{
  "num_hidden_layers": 12,
  "hidden_size": 128,
  "num_attention_heads": 2,
  "num_key_value_heads": 2,
  "head_dim": 64,
  "intermediate_size": 512,
  "vocab_size": 8192,
  "hidden_act": "gelu",
  "norm": "layernorm",
  "norm_place": "pre",
  "norm_eps": 1e-06,
  "positions": "learned",
  "qk_norm": false,
  "attn_scale": 0.125,
  "bias": "none",
  "tie_word_embeddings": false,
  "parallel_block": false,
  "init": "normal",
  "init_std_qkv": 0.042,
  "init_std_o": 0.0522,
  "init_std_up": 0.0601,
  "init_std_down": 0.0601,
  "optimizer": "soap_variant",
  "learning_rate": 0.00836,
  "lr_mult_qkv": 0.5,
  "lr_mult_o": 0.874,
  "lr_head": 0.00936,
  "max_grad_norm": 0.5,
  "warmup_steps": 200,
  "schedule": "wsd",
  "decay_fraction": 1.0,
  "decay_shape": "cos",
  "final_lr_fraction": 0.1,
  "batch_tokens": 32768,
  "max_seq_len": 256,
  "doc_mask": true,
  "train_tokens": 117100000,
  "max_steps": 3574,
  "dataset": "wikipedia_en"
}
Each number is 500 + 25 x the weight over the matrix's rms, rounded and kept within 0 to 999. Layers, rows and columns count from 0. Numbers have three digits each.

# layer 9 attention query, 128x128, rms 0.0419, rows 65-90, columns 0-127
450505529493518513508499503464520474499458489489528506479564598491505457509535499453508513465480523512536522499489442520487534539457501489523509520519480480499505496494453503434510520471486475487567499524427510488537479539546499513492468475523447554477513533457452503501466546518482484470496501502526506526505511506549486528509466465458478413532467505530520520533469468520488528495499
513453533465450529506536551481501537536532506512513489472518457497529537512516551461476520588477560489483520495483492481491483461487468504497530522488494472496482559485507482479480498523483501529495444437463502491520516480462498524483462490481485524499496549498522508464505541464540549501540466468499536500478499560517458510508537490506469483536427523501529548512550486513477513510452
516493455536477501504485474443530546545500519494501500494527492510508519497479516467512504517511519486569467500525494472507532447524492448452474463495464520518554508485595455485494508422509480498464479531498501555539476472512496524486555469541489500508435455542501511531514446515508498502482441508525445542459526496457533481480558487473458544522453444546555507500488537486445555448501
501518453479513543470455516503507548537494524462539552557485515502492466443480548499553511525485554498558486510529495499479505496502513561451461451493523489524494435489554485519485539499532449511479463432493521519521525510510495502487475505523545480513469451479535522459481521465515509500489487503513480484535476500487504529469494539491430461523453454543523583459535529524501478474466
475485564516429478476523511495553526488457521521526512477471496471504483489511541489458500489489476533524526510566501484507457550519531442452465468462489486539434480536522452503503496501532537495482502525479515509524476485479479535486596474477450461520497469530466515550502468502490499539473450507530525497498514502477487490486543549492575482535483492445526513469535502568476515460530
505451488475516503552455487496514518525514478498535438554514458493484483524531535506478442532526543504501482502495485491486470499514525572472502518535522510466498517468508535489495518487486546485520526521502504529481489489485483422499491460495452517505484459462494472519467515483471466542487515431564559493496510492486497486519522458482495557500547489501518490453479475503518532507544
476481491493541536481542463464506488521501543516491504506491493499517486501449479557495454485548531484481493449510490516466520490488533436544525503442447459499480508524541524508480550535501494494518496471493487477467503512529504502470470444487478519519487559519514546544485502489506532495462438519501485510473537497482504499539488427503501492502501474491471483482544532497546513449543
551479500476549487533499509529482510480498460570513551515505550491469529441497469472506518493494544391486477496497514501476514504465412539508457504476476482484512530495502525500512431510494491510487544544495491530528497516509490475490496520551439538491487485549472486485466508586494499461523491509499539498475547492495451497540527482479503449460493513496469497492501537509469487513512
480521549484485554505529558481494443491478528543526477577488490531465498500507506508498490504456516483485517427493513444494465520535507482493531487482463534513503545522485474577447495482467520516493496503467507468448517533548517494460484524615427518475545469466517527500484531543496509472481447497460474554463475507477538531500505422521490493513476521492542505501496519530493502504550
507521421516501515511517485483502490551517470482535499475475513480464477551473478502485512475457529471535507460520505484484520511496549519492526485495490501509514522465507509478506496462514515441481484493468516543526511499540475508479444451525518518461491505536502519551512532540518477455511463487496485503510503490530468501496482485480522506503518465520565479505566497495445510532477
457515510466522520521564503445478448500490503532531490526517456493538469538472532474511515490537507510494456502518478503539476455510512490501506503505504486473463486558469487499483589473459516560488548522475448472532530488460479484540504521543537512489471493533495485496500480497503485551460477549490505469520464453484454510467515531492467475488494526493522523471469519474465504505439
498448504487513496506490557497491545501560518499463538505508533487544485505533477491553468518482554499509509468501491520513491561513418476473522479517513474463515516493502527540501528483488493518434503476483473497482502513505485511471513474467468500509505431549476527444495530529543438494510515525447498531551524517511511518477519544501446519525487524483453508489552496491495544466516
487473438517479495480511450520468494489531490534482545536527470541488520452506460494506491493527502511506494514479540490536494506507505522468519511504500537543471442473481510513505550499503489502439507530473504443474521481510492493556473523541491486472521484534487482479463475546535472489520507548476524453464513524590489495438499473518522523485507463514561462474581484503509551469480
512502549488508528477493523519533515507491550506503458503489529460540496477521473486527514466470520443512479550489478452515483456428512522486500517493492573527482469522481545535482557470484522523493467483499498514511497546466499486522441496465480507544494499456514471505433490466450521435502520549484488534570503489474526468548500565489444467517506526490524498514514466579444491492556
452488424514519453543554531494443471488408525500484513464514478542561479444526511459505506515492471506512542528520470463518496505526496523527498504511456521491528479465448471497513460542506515465496502551528494556521484482506473517469455439541422493509456522500494533521459492500525521490526509516476495504503493497493518495514494508479506479498486529475474487509554480538512474521509
477506538497507463564542533464469517452528546497481481473523492479488502486506540475443548510552465473576497530467480478478529543531484501554450521456521516484502522493512488485467474502477493555489510539524472469493463457410476503522498517479545474467500535496483477503506475494526510528511535518481522493477504566499545525487540478538456467547414479494493483510519471512463494556480
447508506457480461481504522462472482502487485464504527532530488466484531481514483486508528514481514536525562491533536453514514532482479509472469526497502513484448524498473491483488503515544505490507495554466479546474455508491485483494550450537512512504504544532568537502511547477482466516496524448462484506501482516524537512491494561523474494530543480549529522473502500464430494521496
521510478479502479479516518488546492541530515505516458552499487524496522456519482481521484477485468474476518576550455532504535474521522461466491504449438516453488517505552476505502513523509487515488506482522511522508469529502466485529519544499471445511514532519483547456501485506475474443493505452526521513530515508472501549478549509518499511465466468491500475499543532499477490517567
513488476516475502505521519516488519470487468469440536488521490435536558463454506528487485533549488476575492515495453514529546517502467539510515532487502562489521479474545509536477491489504499488498453524522531470532491545508516490508476521515482484525511520503463545489504493470509504527501535483489484474519481479490457527512471473505538526555508502521502540493516504482534496451422
500509482490522510537550482469474431456509487497489504539467487519510555532473490518537492555533568518515478499518509505494474518507470501517499531453456522509477512547486488522458520493487488488534452514515519528443494479469445494505508503472542504485478527494473489522465574474469539508447550495475477548475500529486483486489476534467531534496502475427499435498519589532530512506506
443504528547463505496540549470498505524509528495485420509513481485521511487528519551509546492465476468519493464526531458504502513467536516464466527571524533475524438517531475502547460529501463491476528497494484431467476502485502506416525544537517440516509487512557531508500497507538515501494508529499500556451540501511562496488475501515500479477552480519473523522474465448510504475544
460510495518516493498512493518486512527491420464486506488504516493497462468449509496481490485513490496497518497505521518474540491544500488475500485523517438519490568490476470520503492509539464532512528499467560531492489518484508498513503488501503453503486460454491494538499467483469482483491545475511493484465525523542516515481547544505485512481498533456530502545560495514481491483513
510512476458548476547473565475523439510499490504501503528488522467537489513479479454508515456515493527548504453466511484517451470529480547476493532528516486462509516477496500570437496483537481536493475530507548539515536531520497468476518480445500537526505462461420547473516486464486513498512527484487498517491460519497524546501502517499473497502553514515491509505455502501507454501480
464454505465480490457478558514506430498483489480537534540486503540521492477499523528487507498534492469517578470483511503541430516465496487476509481507532522507490545516510510519494447542496560526536517470541452509497497428493502496528525523519469503505517537463472518471501481526520515491539401451482534486451473477499524517583522480532508548506503496530448480466481538468502481496499
490457548543487524520522476556517472538509536491535499495492466496479496523490532522502467578535522508473464486536489511452514508506462491522489520517486535435500455528427497489487488482522458485468508527476545495469481508509496476502451531459517476466493489486540484492525538480482481512499486509451462508481518520512497560480525483493477506532486544475511510492506479498544538519526
492497557451531451498509489481527508464497511423478465543520524490495535489536483509530512514527494522498481507489456499516508508513489521457496465474499484482510451549474465481498480452447512495511554516491539512495506518525503530500455514504466499477521505465512428515470524531534514517523546472501490453473478498503516488499458566522504485515497513500516530478478491482510464506498
# layer 9 attention key, 128x128, rms 0.0416, rows 65-89, columns 0-127
523510508525455565558535505470471536500472431502525479495456528505548544514522500518503493459514521471529486512513475458454521500510487507502524526478478535524523501505443552496504518472529476465506515458493505506452503496541492520503497526519431487528484472471512523488501481479511438484479467467521534519519447468479497483520521544508511501494489521501537467433476453558507495516492
493508507450490502483514548478490504552541476439538477511448537509511548502563531476511483511545513518513514474468543498474525481502444500521503495503478517469561467524492504537421489500510543459513509498440462520514488511520442485503483496448489513511563474513473459527495479515529496528513455549526534511508486483491448541518471535493510521527466458489492469532505550517480470479453
473466480522529494502475481463511520576522470475524517538530487473519502547473517498454529525485517518524518525564471479500475524491490502487480505468495500460545469492484453536480475441451539485472520539492553570475560533484480537475572478536517518482447481520492501438496528476537491478493508541563516537496459526520444478467557469486508518459493468529492506503493473461478474479528
405516462513497510508499536516492569504500461433507469522480528517524485477459504494515528528465512520540528508546460527499435509549533537516512501433489552513513478472488470557434494506488511478470510500495429539515509485461503469474494572525487548494498555480518523525502561526481494483483447525459508519526477532449479458495489478474472509566477489523507495564477491465524521471502
534482560461579491507462457524539512479474491488495550491462499498501514465516494511484498478509541492467530512568514509514486507496582418537451505484487537499502515477495420517426502513492492492486535548483514489505517510479441561549550484514509497462488480496468529502528464451583501516520506509468519480536524470507482499476503469446480526529475505518507522440534475513492460526509
470495471454502520563482474499530508549511473523528510521536494478466475472494497526515572551507464493502527494459493520488510492507440517514451498491463442496526503536477533537473532538481485487475485535505533492503471477429540565520486515472499546520532499519509483476468500483522463480439457504491497479518534449500545484521507507545531514427560492429528525481514473505473532469548
497564521521475464451494479510490489555462492497509540474473525490550518461517513502547479501485539556515481467468532532460502478485508511530459513489484499497490503500510514479473499487480527518462503510529532483455565479468575523533520479523506474517483462458538521507490548497503486487500450451515511508439509502483483551505516458486514515500509502469451481504560482547475498477491
465489423446508444498530494494522488507472543502509476531503505525494495512498522470505489515513497508516447521501518466544538511477469496467515518446502505522533486486488545481517532516481461509567518491468497454492520462513501522489510532489449504456477472508525502486505503528460510465542544520468519540467533503529488555543573510487480500509536507530448481423473495541459519515515
480511522552556462477497503529555473490480497547557485437538523501518556528506486548482517488495528486524480526479542470446542511579491510430510508479526523495517468535497464508507533552459543534521483504467540517464537504504470520526484483516475494473560432461480482517525500522519488508478479425447489516470499485455453516516499493523491442485507524483522485497451535490478469498482
499547503537452483527492443501491517515494438468540470501486545445539510505463531534501484463518526516527503515515488488486505506506497495482536497510507471526492506487483523490512455512494460478526456516495508544480527506481470485492510471521527511495499454520491486445559488544517479427497478537497479507523481518516486488524545496502527497500506433468483508483496547519517525508533
438500540523506514503488513520506460479527473476490496487440485523496548548433440515475491503483476474496498510509452501452496425520507508507478450491483472489543522504496527492495506463518514536478539530481490482473481456496490529552549477507491501497530471535548512500459489517524518504525512510540501437485506573462533521544460579484510484493507502523504484532495503472487472506454
514477526502504530510488579491513514504519517557458523486526511494543456481539448537492501556482506546477469524500521486481447539547482484474565519461478542506519468524517513518495475495469493488491525461462435507483505473526514478522509503471526522493481480544523492500470520540476473509473493511486521509471529462543466515545556474440529466501533476517490510513474472541469441525483
480489489524518485478489429534458500489510555539478468436459517488491469507522487492443530497551535521530538521515539522507493519539491552501535473458483510510478510497542483490517490470466502512503443531505407507515512454511505482560483518524517475522496465544509488502514536517509468477538526525479516433489467553515493470491518511494498475449489513483506476463503454478516547486482
497498526530458505405484503579508492496487498519439491517528506486543477481456491507496585524476490486441519502517461493468494541503503529514484506481468524540524475488523544463479528459502495496506553491484490507540513524504492484510527523488457491472514472509436521511489482452504523477493512442508508485513504467445443522498467564533475472606514469453573510519509518543487532482515
557512450532519454534510442443479479434497553487501512497496559465507505509540513498480477506520448499525478543517466498511487488518528505478505501500425511515481481515456524528467499550453506465528538503515504469507485525528499507520499474512506525505512514506503528404522474467495481514476463502516501556461497547518532508529511522518467493485531467516511504505530503590505519508468
480515516459515523535499480519447483507561584510479484524548473539480554590556529502513518469501504534500509523457447501537535507479475484565502473481510495497496520447460472504474453457508492486478520523473492462468480513517472525513469462441470455525558505539467512513473468512477543518485488487507538535464459499507491546490494524447507510502496484535505500559511477505495463501494
481505512490536519450530519479541573469540427529485441521510570493445496552507509514521488502499521503495547561463479474516451519480523479483496480518496493544494518511500505563497489521494482513511501509470474516468496546495498531489502494518522501515490469502467533505552477489552461500467535487491483538450497489512533489503464525499533522487510488564515523490530517502495475477439
515557488507520498494503502520474456496445515497503472497506513507483469503470504506553496545491562507512517535531468521565518466534511461488440489466508463485492507459572452566492494492491497458512513477467459548517523550463550504491527522498512540491490488501518466479495515479502506534507539470480528505468542476496506531491552490536478516503487491486506473477458446495429485548493
509501451516490478494469518459498479500555536502455533492482515569549468504511521537415496470485455491466537541501511465516513498499499520538484455518484546505518488522492489464470495486522476479499488524497526500473471495479528468531493533506524528543498532502510498512588525493466506545444519485459511483520454471489493477502543521512486523486501473526414512501532480482498533474449
529524429528545519456494447512517484564557497492475515452484510500547531525465479491551431507480501455486466487461494509487464563469505489506461462494476513506449529520548468523463459509475546553510537554473515461451548452434499476488452467457527538530523466537535498556479506465500457489519514456484468479487486487514549478512502520492519493498519529483504520491488534537514518490508
490527532507478510464499495476494509420482515515522483472497533516490479551524464507441561523484482556487527502472516468490513522518524490459510512513508501464493460554525453504463491484526517518440518454492554489516437541477466482479467488512459469562481485488468516517507511471497504500494533522511516504459493526524472555532469363502485537466520489516567509526541492476526465516531
504480502513501485523506500499487532500511508512490498504474487469490486489480519504513523461536501507542536472437487517518468472522516496506480535506514489477520498458528463524543506531499458464512507544472499529506459521531474523489520518436516542514484454467517529529523510523500506488532479488485469455522445522530514485439508512491460485545527502546497511490500501526494489528517
509503505524495487537482541499549549438532485485473491493501484498535445511461527521498498495497448507483477507436508478489494540490499488465552501508514482501532488485533500522473547536487460524515540544483535540484543515476550522482475497518481502484517541513510514474463466504438479509445513451448461514540487477520485490491485560494495524502518481500525496565486495507495471482428
493503506440470465501543469501573528511496532529524479517494499526466475486560497479503502480522493509457468456504535492528494466508462476448484478484532474528560488510497464541461501534509567539488458501520527467536489464519560484496490468530516532475532530471441500458498468499496474533487513478420530484477505483439553521488491521507503480490536496571466473548516512515495496491507
544509501524488517450497556551447519528545485463492521487506444444496532494525488511541519551497471526525566457506519510474537488556523533488497463499495484484469531524481513488514465535498470508488539502466460446484487531500523461540489476464475517550505475514491476542515475483513482558497514530474532516468484504459480489479529425503488480482499522495525506464435497517518488476495